From a checkpoint of a small transformer trained on Wikipedia: learned positions, 12879 steps.
Each number is 500 + 25 x the weight over its row's rms, rounded and kept within 0 to 999. Layers, rows and columns count from 0. Numbers have three digits each. The size before them is the row's rms in percent of the matrix's.

# layer 5 MLP down, 64x256, rms 0.0556, rows 0-63, columns 128-255
101:518487527488460513544487527514430502522540520505493530506530501488529527521494510489505495503488496470508551499514464487540577534537508508517494531517520492479480515494526531483486530539464493475466476499457462496532490528472496506490500508530497508505500508512545450535475516489515538498520507499471515482495485497565474506534505543521510487496514480479484502489473454492487486453515
096:446504485522430466439518493531542542440499488497503522525507502481538508528493545546513458520506456467460514486516485447527526480489504474520519502488494461511536535554520508498523486498554520501472471504553498484526502512486495499478496506520488545516537500508496522509492523461497504475515488558515483478496512465535485535496498502483510486481517479536511487499502574540500505484514
093:486505471521525478498502502487462482493513521479491499521492521499532500494512513475524496519457463456524443527536506473491478513529522517484459503485541521489494530508507505539564522488505510538471460534493488454516502487470531501476544512468494522490533472513503514471528477515494475472492526519459471505498495493523539520474529493478495432479494530502472502495491508503559503553498
100:507513523520494501539488462490504554502516464511478529483523456476533488518510495537553499498498498491492520532519482523507512508470531537496501520519464473490525525462525518465549528552466508491482489493440520503540513510446511494505512510520490488495504501484464488502504505507534517485513571443492479518479530529480505540443509480483521508513546506512502528487496480498482538495482
099:468555493499521513480459481504505549496495499541496526526516479515526509485503523499526520492485478535517448453468513519501455511509481512495517520499497550496466503491484522518519516521494472496531495482514497479529484510531443504532471474516534499456530464496498543502456453473509478502500501544515512471496462509513551476506489503495503515489520471489477500469454528568470437488506
101:486495472500510445512514494493486545492520502503459471494531444503480525507507475501542502467481513476505493496523458459508506489512479479498440513473516478487453582528510499494511498493492500498490516492495511490505482446494481473473469502501486505490494488525499443522520542451495497483516488522541508494544489494482459495541506490489462511478514548528548486549520480464497529513448
116:475478455463461495540522507531546519482461477498499496506505493514530514457471507482501506495507531485510507487516524487519464454492512500473491538474436510513556453499488509478499508479528504495473482493532467532481522469471486550503524521486475477514495497473499493487510506533559481457462528541569516523502486494464504514512534524489524495488504512458508523526499485539456502491508
088:537456537475534547495517513503496492537516525492494504508543539476493473531518506520507537503482531457480534485544546518513508479490480503464511519486515463506475435509479546511512469518499471491496504457475468476491508513547501508453495529478476495494489529451481505506475516480480503509512497558500501517441475529454462491515502501582491480488486522467528471500516507515425531497475
098:482524483477470507534508493528489448513490520507530484502484522507488518519548492509500497493509501533545501516448476492491494506482495447460494481515576502453494506496520514462493492492510482496516501549503490478481481485500488465468506537488480516483498501459495497486511511489494475502536472476518550510463464528454476476505530493476507505502499494510477504507443465464478546500475
092:480472483472515510519532509482466438503492523468507525495541542507507494500504514457442508507530532504542496533508546450487501518536523491517548496512467503506503488494479473495458490517558485507486484534529527502479473507534462502538502494493497495509494510507508546497513429520452483482553501456501487487517526529531532491479491512511530521472484478474497467547501500488423488505494
096:524483494518483547470518481493494457528510529483501498496516485484518512492497460548483463499471559493503470523481458524495487503545560476442473524511512513448457491494520489514517449463547470497504489519436499520491462500522500450518468548459487537485496556493483475496505498521491530498524520525516484456516519516553484546510516511481514502506492461484515491472492477483485481475470
119:486541504520505489542468493528522537515488496517523506482508490543494489518505477467528492503492490539459543529486477499474462510505525498502528502495472451461495496532534494497467504488474480445529464492518474473516473499521511471501477465511503448500462490477458500452581478449464484503490474488522455493561554522476503544509470516520520494494515447496503489497467468509504494491511
101:521518503510479486503563486463464450440501525477497486497517497452527471490462493510500495547536469523520493469501495527492490513521485500498478504511480516542496523457497520509466443461487475452543451498506486526494508515517489497483488499514520489484521465501530506472473417504539510504486463489506507548540515513504487462436450500472462518505450505521504513495499477470498503519487
097:503534490525541457494538500501501509507504477524470499518524498488494519442514511540490492501469515523549479486520507480524545480522479492478494491497493521509490473516496498460493487520516478562478530515477511473477469462471526514484522458523459502496466521533471496492498561506535491487474489522496476529525502488522492526471446552472531495527474522530469469510482510527462505488491
095:500452519484482464504462457557487493478453507449503514507505476538504539496473474491459496472531497562525446516480488481556512503499480449551534528471480498498491484451526517486499471505508497534486511491501480478482486504500507498522503520485480525495505493518538535517509429459471505459478515484501479441565481497492510491489517487493529494493459524504497487537479541429464519509480
106:514483466471468461495491524527494450514533506481520480502539489486482508486451536520509520514491485453449501468471487461484503466504492512512528536471525503504557504483482501545544519508514484511503492487519466551463475470458511542478496507481475526522567515490485529507501509504515507490518513538488467505483535466502516494555528436518510487470538506487485480485488490506505503537524
103:491476536515516515514472478471526507511522484453544499511515505485504442505514528517517500451455517491512549442470451510439502485486553476501489477508498513508503493494479506488498468515477488473504502485463510542509521497499494489506497475460514511473478515539511505495518485492522512546505454471494516504497520532501475513566479463514530549533501551512467487486494459485445512519509
098:491471462501483539480522489531469507502507502510453485452493504481500538549532484499471472474506512497489518473464535498460510483480489485514488517507536516478476556515439474518495512456482519477489523490493476497552512462463519520471462479462490478492488478492450501522491521525531499513472527457548462498472497456462500517480485506513468495503529476467503483524488474525491476522492
100:508476521525503497489552503450501521488506495510501499484490544536502472470462513476522466488490485494538528478465540527488479536523527505525490466511495503522531499538480491489495507490488542512496478492509481554556512488491488515497546495495497509458505524517486532506507503490469535517503431420505527530479519500536482472547472529514494508538523492459508485493500439575517444501484
135:477512477481515541477520496575492501504499509492495463499500475487486528498487516517516467507472485505480488504482500465493485497493453540498546521496538566480459528518473517492509524484500476536499508463566520497479496485493525492478479500511497524543506494521502532526527510466496491506499516527448466529496486470504526506460525522489486518477522503495478504500563522475487482515505
089:498513510529438551563557510472499527502498465514489496486517494493534499498516504529491491512535519494495476495537502472500481515499488494496473509501537514499517493543544497512524492502505460496520512486531444471492501533494483480478532506495529474490533442481455469496469486477485499539487539467483506518526468507463515452513474482493494507537513487521463477528531478480510477539520
101:531493541490431489501526468505462490533463471479519520559506506517522525502502500467489554503481488533518484496484531520530498530499531490495482539533465494543528459510519479463485537439472503465492516547515491487481545546506532490487468543509525508485562487487520539512496519536492565472542510481479508500514471502475517514522492476474485505505519476488469526501513508503487514559521
103:479484484534529480516523496524572505541520478486502530517517483465507520443476526466510478482487547487501491510538509501494482468521490499472515505459529496524521485463495510516456517477522529536520533544520486483465470474463486504495507496508508523506489503501509472499485515527438476537544540514490533484459476493523509493472479526533543483476468535481465498522462490493487522463491
094:488483515540507467497496542485543504522515522502494504472501498506510504493450493435513473540462522477505517537496545485482462507501508492507515470469468555472502509533480465517517455489484495459500474519508528501476506506524494463510526513470496508492485520545444454495536535507515525481498467492490453545520509515507494475526475538545514530516500489534537521495486513542496455471489
092:541537529514520534486505500501456533459487563495509464501533483469493505507500494498511537508515486495502486499513529508550499483538479531502488468484453474512486527536469507500493507475533479478493483487509482493528536489474532513490456481518516488521578501509512505521456517494540493513483479507515475497458459505459490489521527527512451455493476504487490499506489518502544491513531
094:486500512542502472487513495509463522485486554481481466521515499507501531508507503537520438512492507480523496522526507505538475482479483517440507528528477523533518502477491525474496506496504505522522477532498538452527456501486522452504487454437503468508527536522506486530481518508470536528519475453472517481506505504474474458505532504491478504498484519554471472484489502468514556503552
095:466523490537515502508484487492484472499437475515549449529442483538501462499457456483503495508499529442553496516519499494506542516531486485488466495471532469523523453457503502530501481495459528499499450493479528531515515497488499451489475480473528495540459495495511499503511454499514505528523492452480470501479497488512515465517485493517520462463495563470521477470485529457533516484512
093:503505475530522458483503489506482483477481486519465539485469467548459480529500502500481517526488558533535469516490487475522473495513496533490529451467525500505523501496523523483484496496515464472486532545475494542473446495536522495504509480513470506498461496496484507492482488489503516514474524505510553500530559522496513467509509493456529526502518568501501465522563471457516531520457
101:517532522456520588458475485482433483481491480526516460519492475480536472547474494534511495481515453489537467488495493521476500497498477487442483493503515489479506514519506493502527459488513430511484480482457525479521510500476506462508456510476489493497491495485484501448511482513446482511454526458475509463502508481502503509524514485552499488489507506531486521483519521455520507457490
096:476510498484503504497488519475496550465495510531515511447492487506487444559462480498494522541527464494526518459479512472510537511493497533543521495497519474529526506516502479487475553477481500494527520471530501510518503474517497519494479453506486514510482469492511513512515486500538479507492468553457493484494504521494480466556510489505507514510515491531458520475513501518523472551496
094:489487479498469496457505503506483484517493477523503510505512487472458511480506527530467473482511490492476538488500478513473498470512528486514541526465491514430472471472518474480533523522457478470481505527517514452481473474506531534518495491526483499486531523487485481463495543529544462516508504572533501527549519490507532496517503514481466466502499450487459516503507503499487524539481
093:495531522502447499461504519521490494435505487511486487505527516495502532494467505510505522503516484461471460489474552521476553495519453493496543452496502510498514485481447509551519499462525509481485532519479490520457503499490504540516463481499536496536535513490483491493494490522536502559523484527522459549530556518500491445501519518490531507525520527501553475536539521507542498518508
093:488546506479492488477490511487498503514509494536512476540533516483498510532537483472497491524498503523506492515500499511514508515483530487540503487504520450533484461546528478510514522535507473500523471485463447467474510503525534479520488481458545497485527436490531473516519524512531514487496513455504523480506542512524457511496469493502535485514488499522515513457522490505465466453532
107:521467495490503459492480489542493527519523489478528557504494478469484563502517475445467487509531494514487468519510475528505488498446496482499505542499562537495533475451509493506489510492489500465472537550497505524548486495471511539450473541483490490502509550501492469499500524475478523507516524510493484478464499493478541495521505455508487503505478524527454494522503497503497554514510
096:496494483523531495538500468483535501472505505497486483529531478482490537521479510509488525485508498507486501574489509520525511478495502510492520507517498508541481477525519505475534505477495480511492456493524491429515512509540517535499493513588495442491503501513463530512499504528493494501488457537497518489534520483518500486478494507509499518478447456507498518505483527507468516506516
104:494499501479474464503504523499475483499505453493527472522484474518506432526513452493505511497513453490494464478485560483498546549491494446531502490520495503505505522541462497508489519497479519542558509476536485508490506528526457521508513514500513528484539465538528511493504489489520497470523521456517513479476440507508494503491485511493531520491491524465523542475420521535520484493513
095:503508512526517507494511489529468483507531505478507479483488523522529509498475507538524545560481537515501517534470547523495488514516512513523487494517522488462478471488510492542449521495511533484538540491490471536476532484522498456465484489484486501496498521548496494490509488524569482528512466489506446505509451513491508527459500482499541469501510505485504502496475532483501511514498
096:536521539513489524466502514482474525478444483480495540548523485481534516494514483454487469514505508521473470478478475548510475501511478469469494509547516476471506489499460539513510531443467507494495540504497498564455489495479487484472461504523502512480541516460504489484498466463476496474485501526533493524502467445479513519510539498533494537488506521464527534531485468493510486515520
092:503467492449538512492508530507542470507473498522521503501486533546522478520518480532541533496494476512484557488524494492485450531494483474517507482505454504474472492504522509520473485526536477444484460522463505496509476502494471503519494496499492523513515501497491475500500530518494490506521513552485505481550513501482523516496480495472500501513542503551518495492472470487481531491495
099:479481500537503515481519514497488507495505491517477501514451493485441504507524476523519565519523525512497512514512516509549504494522495524511476483474464524534494499518517515490428523551494508495502479466474529488544486477491548478510534535508509501532529522541492515515468508484575500497461501448453529435511483470506494504504491502486530492492525531528525442505474509530514501486505
099:500511485527489524553434510503506516508491520532510561471504502485498535458518475479534437482523505500506528464511474476478488480512514508506483431506510494492484524505494505500545488521496538489488490454564496474503509485552507495506517485491518500470478456474486458456538547505521561511497548515481521469479510510530468529501502538495472458533490535508483494493504520539511492518486
096:513526519486528548454499526517480501497491559505511515522498491454485508498531502463506529489485453513504481497443437508526509510489533508510484467481509532488517518486489504521494482484517487435501524501547505508503521495484497503515496515550505522500485533494476485524525527504521451468461481512478480464525491515442492542557501479451486538504562491500504503484472547500535467515519
098:523498534467485469487470483480515478523478447525476538490467511511499484498503493537448481488504449491507473459520523507507491485507540476483492486488543510520508507484491436486469459524503501503490502494478511498466508463523473498523532497454514478483477490502471471502496461497540482509544490532500462490469506529477484530477479519484520499491462491492532510500487512461517494443502
102:522492514545492426527513489492541499503508519480502503485508511490467513494532464526481506486502528447484527512505489499463505494466470470503507484508516503536463527482494481474456475523450498472532508460486482500503485499510483488523507473509530489467499526502538461521477485499507515508501534559466518488472494479504489468428465455527529508496462469501500489519486476484511489503513
095:477484503479509489514482476498524486501490476489500483465532518459475509490482545491503423516470521484502457499562499501535507482492502508524476502475510507530456513486535473511497501538522520509488514478496520484499514496487514511485507486509474506490485448498493490532487553486484487478491522545510509497538450484541473499517519513498500467490482516504490511530446517515487524520466
110:479488503485494510492476499525482517505523493495482495504524450528512480532512515556487511503494513521468481495475500513499479513477498503547532510517522466575493512492517455511498507466510528510532539506544469476481524511485462533531490485526482454485502475496525482497469495523540515466501489483516476536513511515502470479482530446525505517501480514458510549511523482512522549512516
107:491527489491532473496479473529524525475521514472457566552494532490485566481475526498474527490481511525494511509501439489480499489512510513488449481499554445507546521478483536490493507465505557517500499544509481524522464453513510487490476454532478494524484520527488473464510497537525486512501528506492530509469515477516454505522524515487531500490516517483518509493489489494505477520489
095:480465517488506485481474555481534469501489517489519464482455529484517450561440494465458520472485484472502479534513513510485485541525545489544459509465501541490507516460467490501497539528447526472520526500491447546498495512493488537516507483480488477481493499513477505482468465522526495554458544454498521475505488514521503470533504485487489520517495503509482482514504489544510509475445
108:502522474493512517483522465512471539470531493563527505508509471537479496451502535463523535510536438481509527513510490482460514503512494545522540493516479493509491485489479527501528513528495480469461489513497506457489485511534541483492509487481504475528473564446524473521492556527537499539468483505489523493526475476482508540576476499511475500465493537515509502443524528519520512498511
114:470468529461507514547531478523528455510528474495515464500507476526503443468519512534543482532517477528507492532537447535539436534520553492492528533531508477481507506494530448485502497518464506515508513514500506486465512514514513482485513519482472515518471490528502502519505520511502494465494524489481504466549516514540472494491492487433470455475501503499495497467487521513493511419492
092:504468505445507494542473476514517493472487506475530560513531494530530491490538554531464474529495529522498486519501504540471508464464464539474491458502494491474500498458466517477492500495531462514478515518515486497494568482510519477520514482500502514479476521475482528498468518490502522508514477532501502499511459511508457495498513490506491504525511508534523491546491476472509513479531
098:471513518462496539511561496486524538512507504509518528461480484475535501496519481523519526478536517501481473481504568459443472495462488485499504509495532536517502481526466508499461506482537499514482480423528512522487512485529466514536545500506515497457531464490513515457538546483455535527503496514504527487525462474513487494504482496483485535530485487496509539487490504513497483513492
109:525520541482497495489511481448515553527510493503493451493547526451503497502486499474466507521523472489517490500489491505501522522465509489529510518499488506530500459506514482495510509521480448524502503500513534496510535506514493465480530514511531475463496474516497482484540426486505529470469473523490495512513502506536514543447480469478503509561525485490518478514535503572508480534504
096:505550492491526503541491478483484516545529537466505467520472566546476506473525524482509472504509533511523481503492509529484482462487486494465531475546456515455511491472544517502515450516452473499504490522492529509460512527537518451535486507481496501490439508480502429480483490440566512500525526514518503525466503511531507503514500503508477499519540479526506496490541497454506495496488
102:492502535494484546486549507520516481525491510515491542478516524488522473489493495488498510444469500443497574503516523462548512490506526480500504512507488471502444514470499504467475487564517519518544476500460495514502507512501489482475503478458482478486501487491510513489540538432407522535495476480485481514473524514529502497471473570558508512522524475485474503515525490493498487471492
098:534500526501519510490474469481491501515469487522503491495453516521483479544485487488438519493544453531504531564495508514489541489463448492528471489484454504466523513497498445520537488483447500498496490478485506479487486505477478521492510497506531528491510503499516543497514489497511474498502463515513448472474508513505498476496485478494497505535435521508496503528515452483497516495502
097:470513505528510524487489548537553472448538518509498502493447492520475551483506493490498499553557528520528496485502511520490508481529434531506519534484476535502509509484475515508460508496536500571512479529461520516463506510460530516510507517492491494526519491478488533535486487480514505480514518506493539479465479516524521506487501505487468469476498481506514485504508519497518461506497
096:513503521519469509483483481480459527495513489535537567493465492469491466501516454494487506493504476535487506474500513528523469489492505459522522528516481474458513469523450525549496546510524511476483501484496501489525499516499473551518437510486537489503500498456521551489519513457452478460492506474479542493527486484526486538523491486498524509555470473501493508520482513574479457520507
093:487511491517495491452449527489523502529506520490530449518499501502479482521488505500507437481520508529485493503503519528505482511528498518504482477479501516537489516527524502480476547488500450516474480525512478503520507512479481545568525503527490489562543469484514510469472519475533500499518487507515537514529456498536471490539526513485503535476483498484477499493509508504502521522531
121:511496519524455485504502555476494504499461508491512532513459499475517450500516478503543495525474492471481505463517477492494516542510498525534461493514466511505506525489489506477492474488500525493500484446443515511536521501493519518485533457458517487552483513488510500547511465503458488487460515489517498521469538503449503507494554502564480492514517537498524539484476466507530500520530
101:525494509511515518491522501477489509509475512479507476516517492506504446471498487476470543497455514470474473516485519531497547520522492498522497493483508491470572518523476509527510495512446515503503470475522473509536485498482532512533481527543486486502525506525516506497491492530467506507480519467436521530499435534452494483514504535516506516484488504505512534527510511489501488516456
091:482488512460521470505550527497546464469464481483482429467502515491471501500494511522487489435485517469509560487543498464509499510526477465472537496510464457522520518461519482469485499523494491552520531504467498508527505495509525502514524443483491514493453495542494507508444447508451505529552484500529528508483482491491533502449474486470487526505513507504499519526537478465514527479502
100:526475493505528513495493471504519445507508493484510535525505494489515474425481512485482460520513502507532501476472507475509503508461468505477474464513521490450534478482525512538495496463520481506514526549499514499505511533476499529535487516535496497511468510499521502499487503555506491478476462424538482506460517529519465513482530480447470516523497498518530506495516501459515513495529
104:500489498505479508493507524450512481519449495453491484460501496503516495504508481510534504489515580462490513510507517519526448527458536460463490481508507474474505491460500515477487474461506469518487483519475550524508483503483464525565509496476492498461485530486501531511484470486521518495528472514502472516469518527506522483514502466469436510508476490492495491495483475441479520501485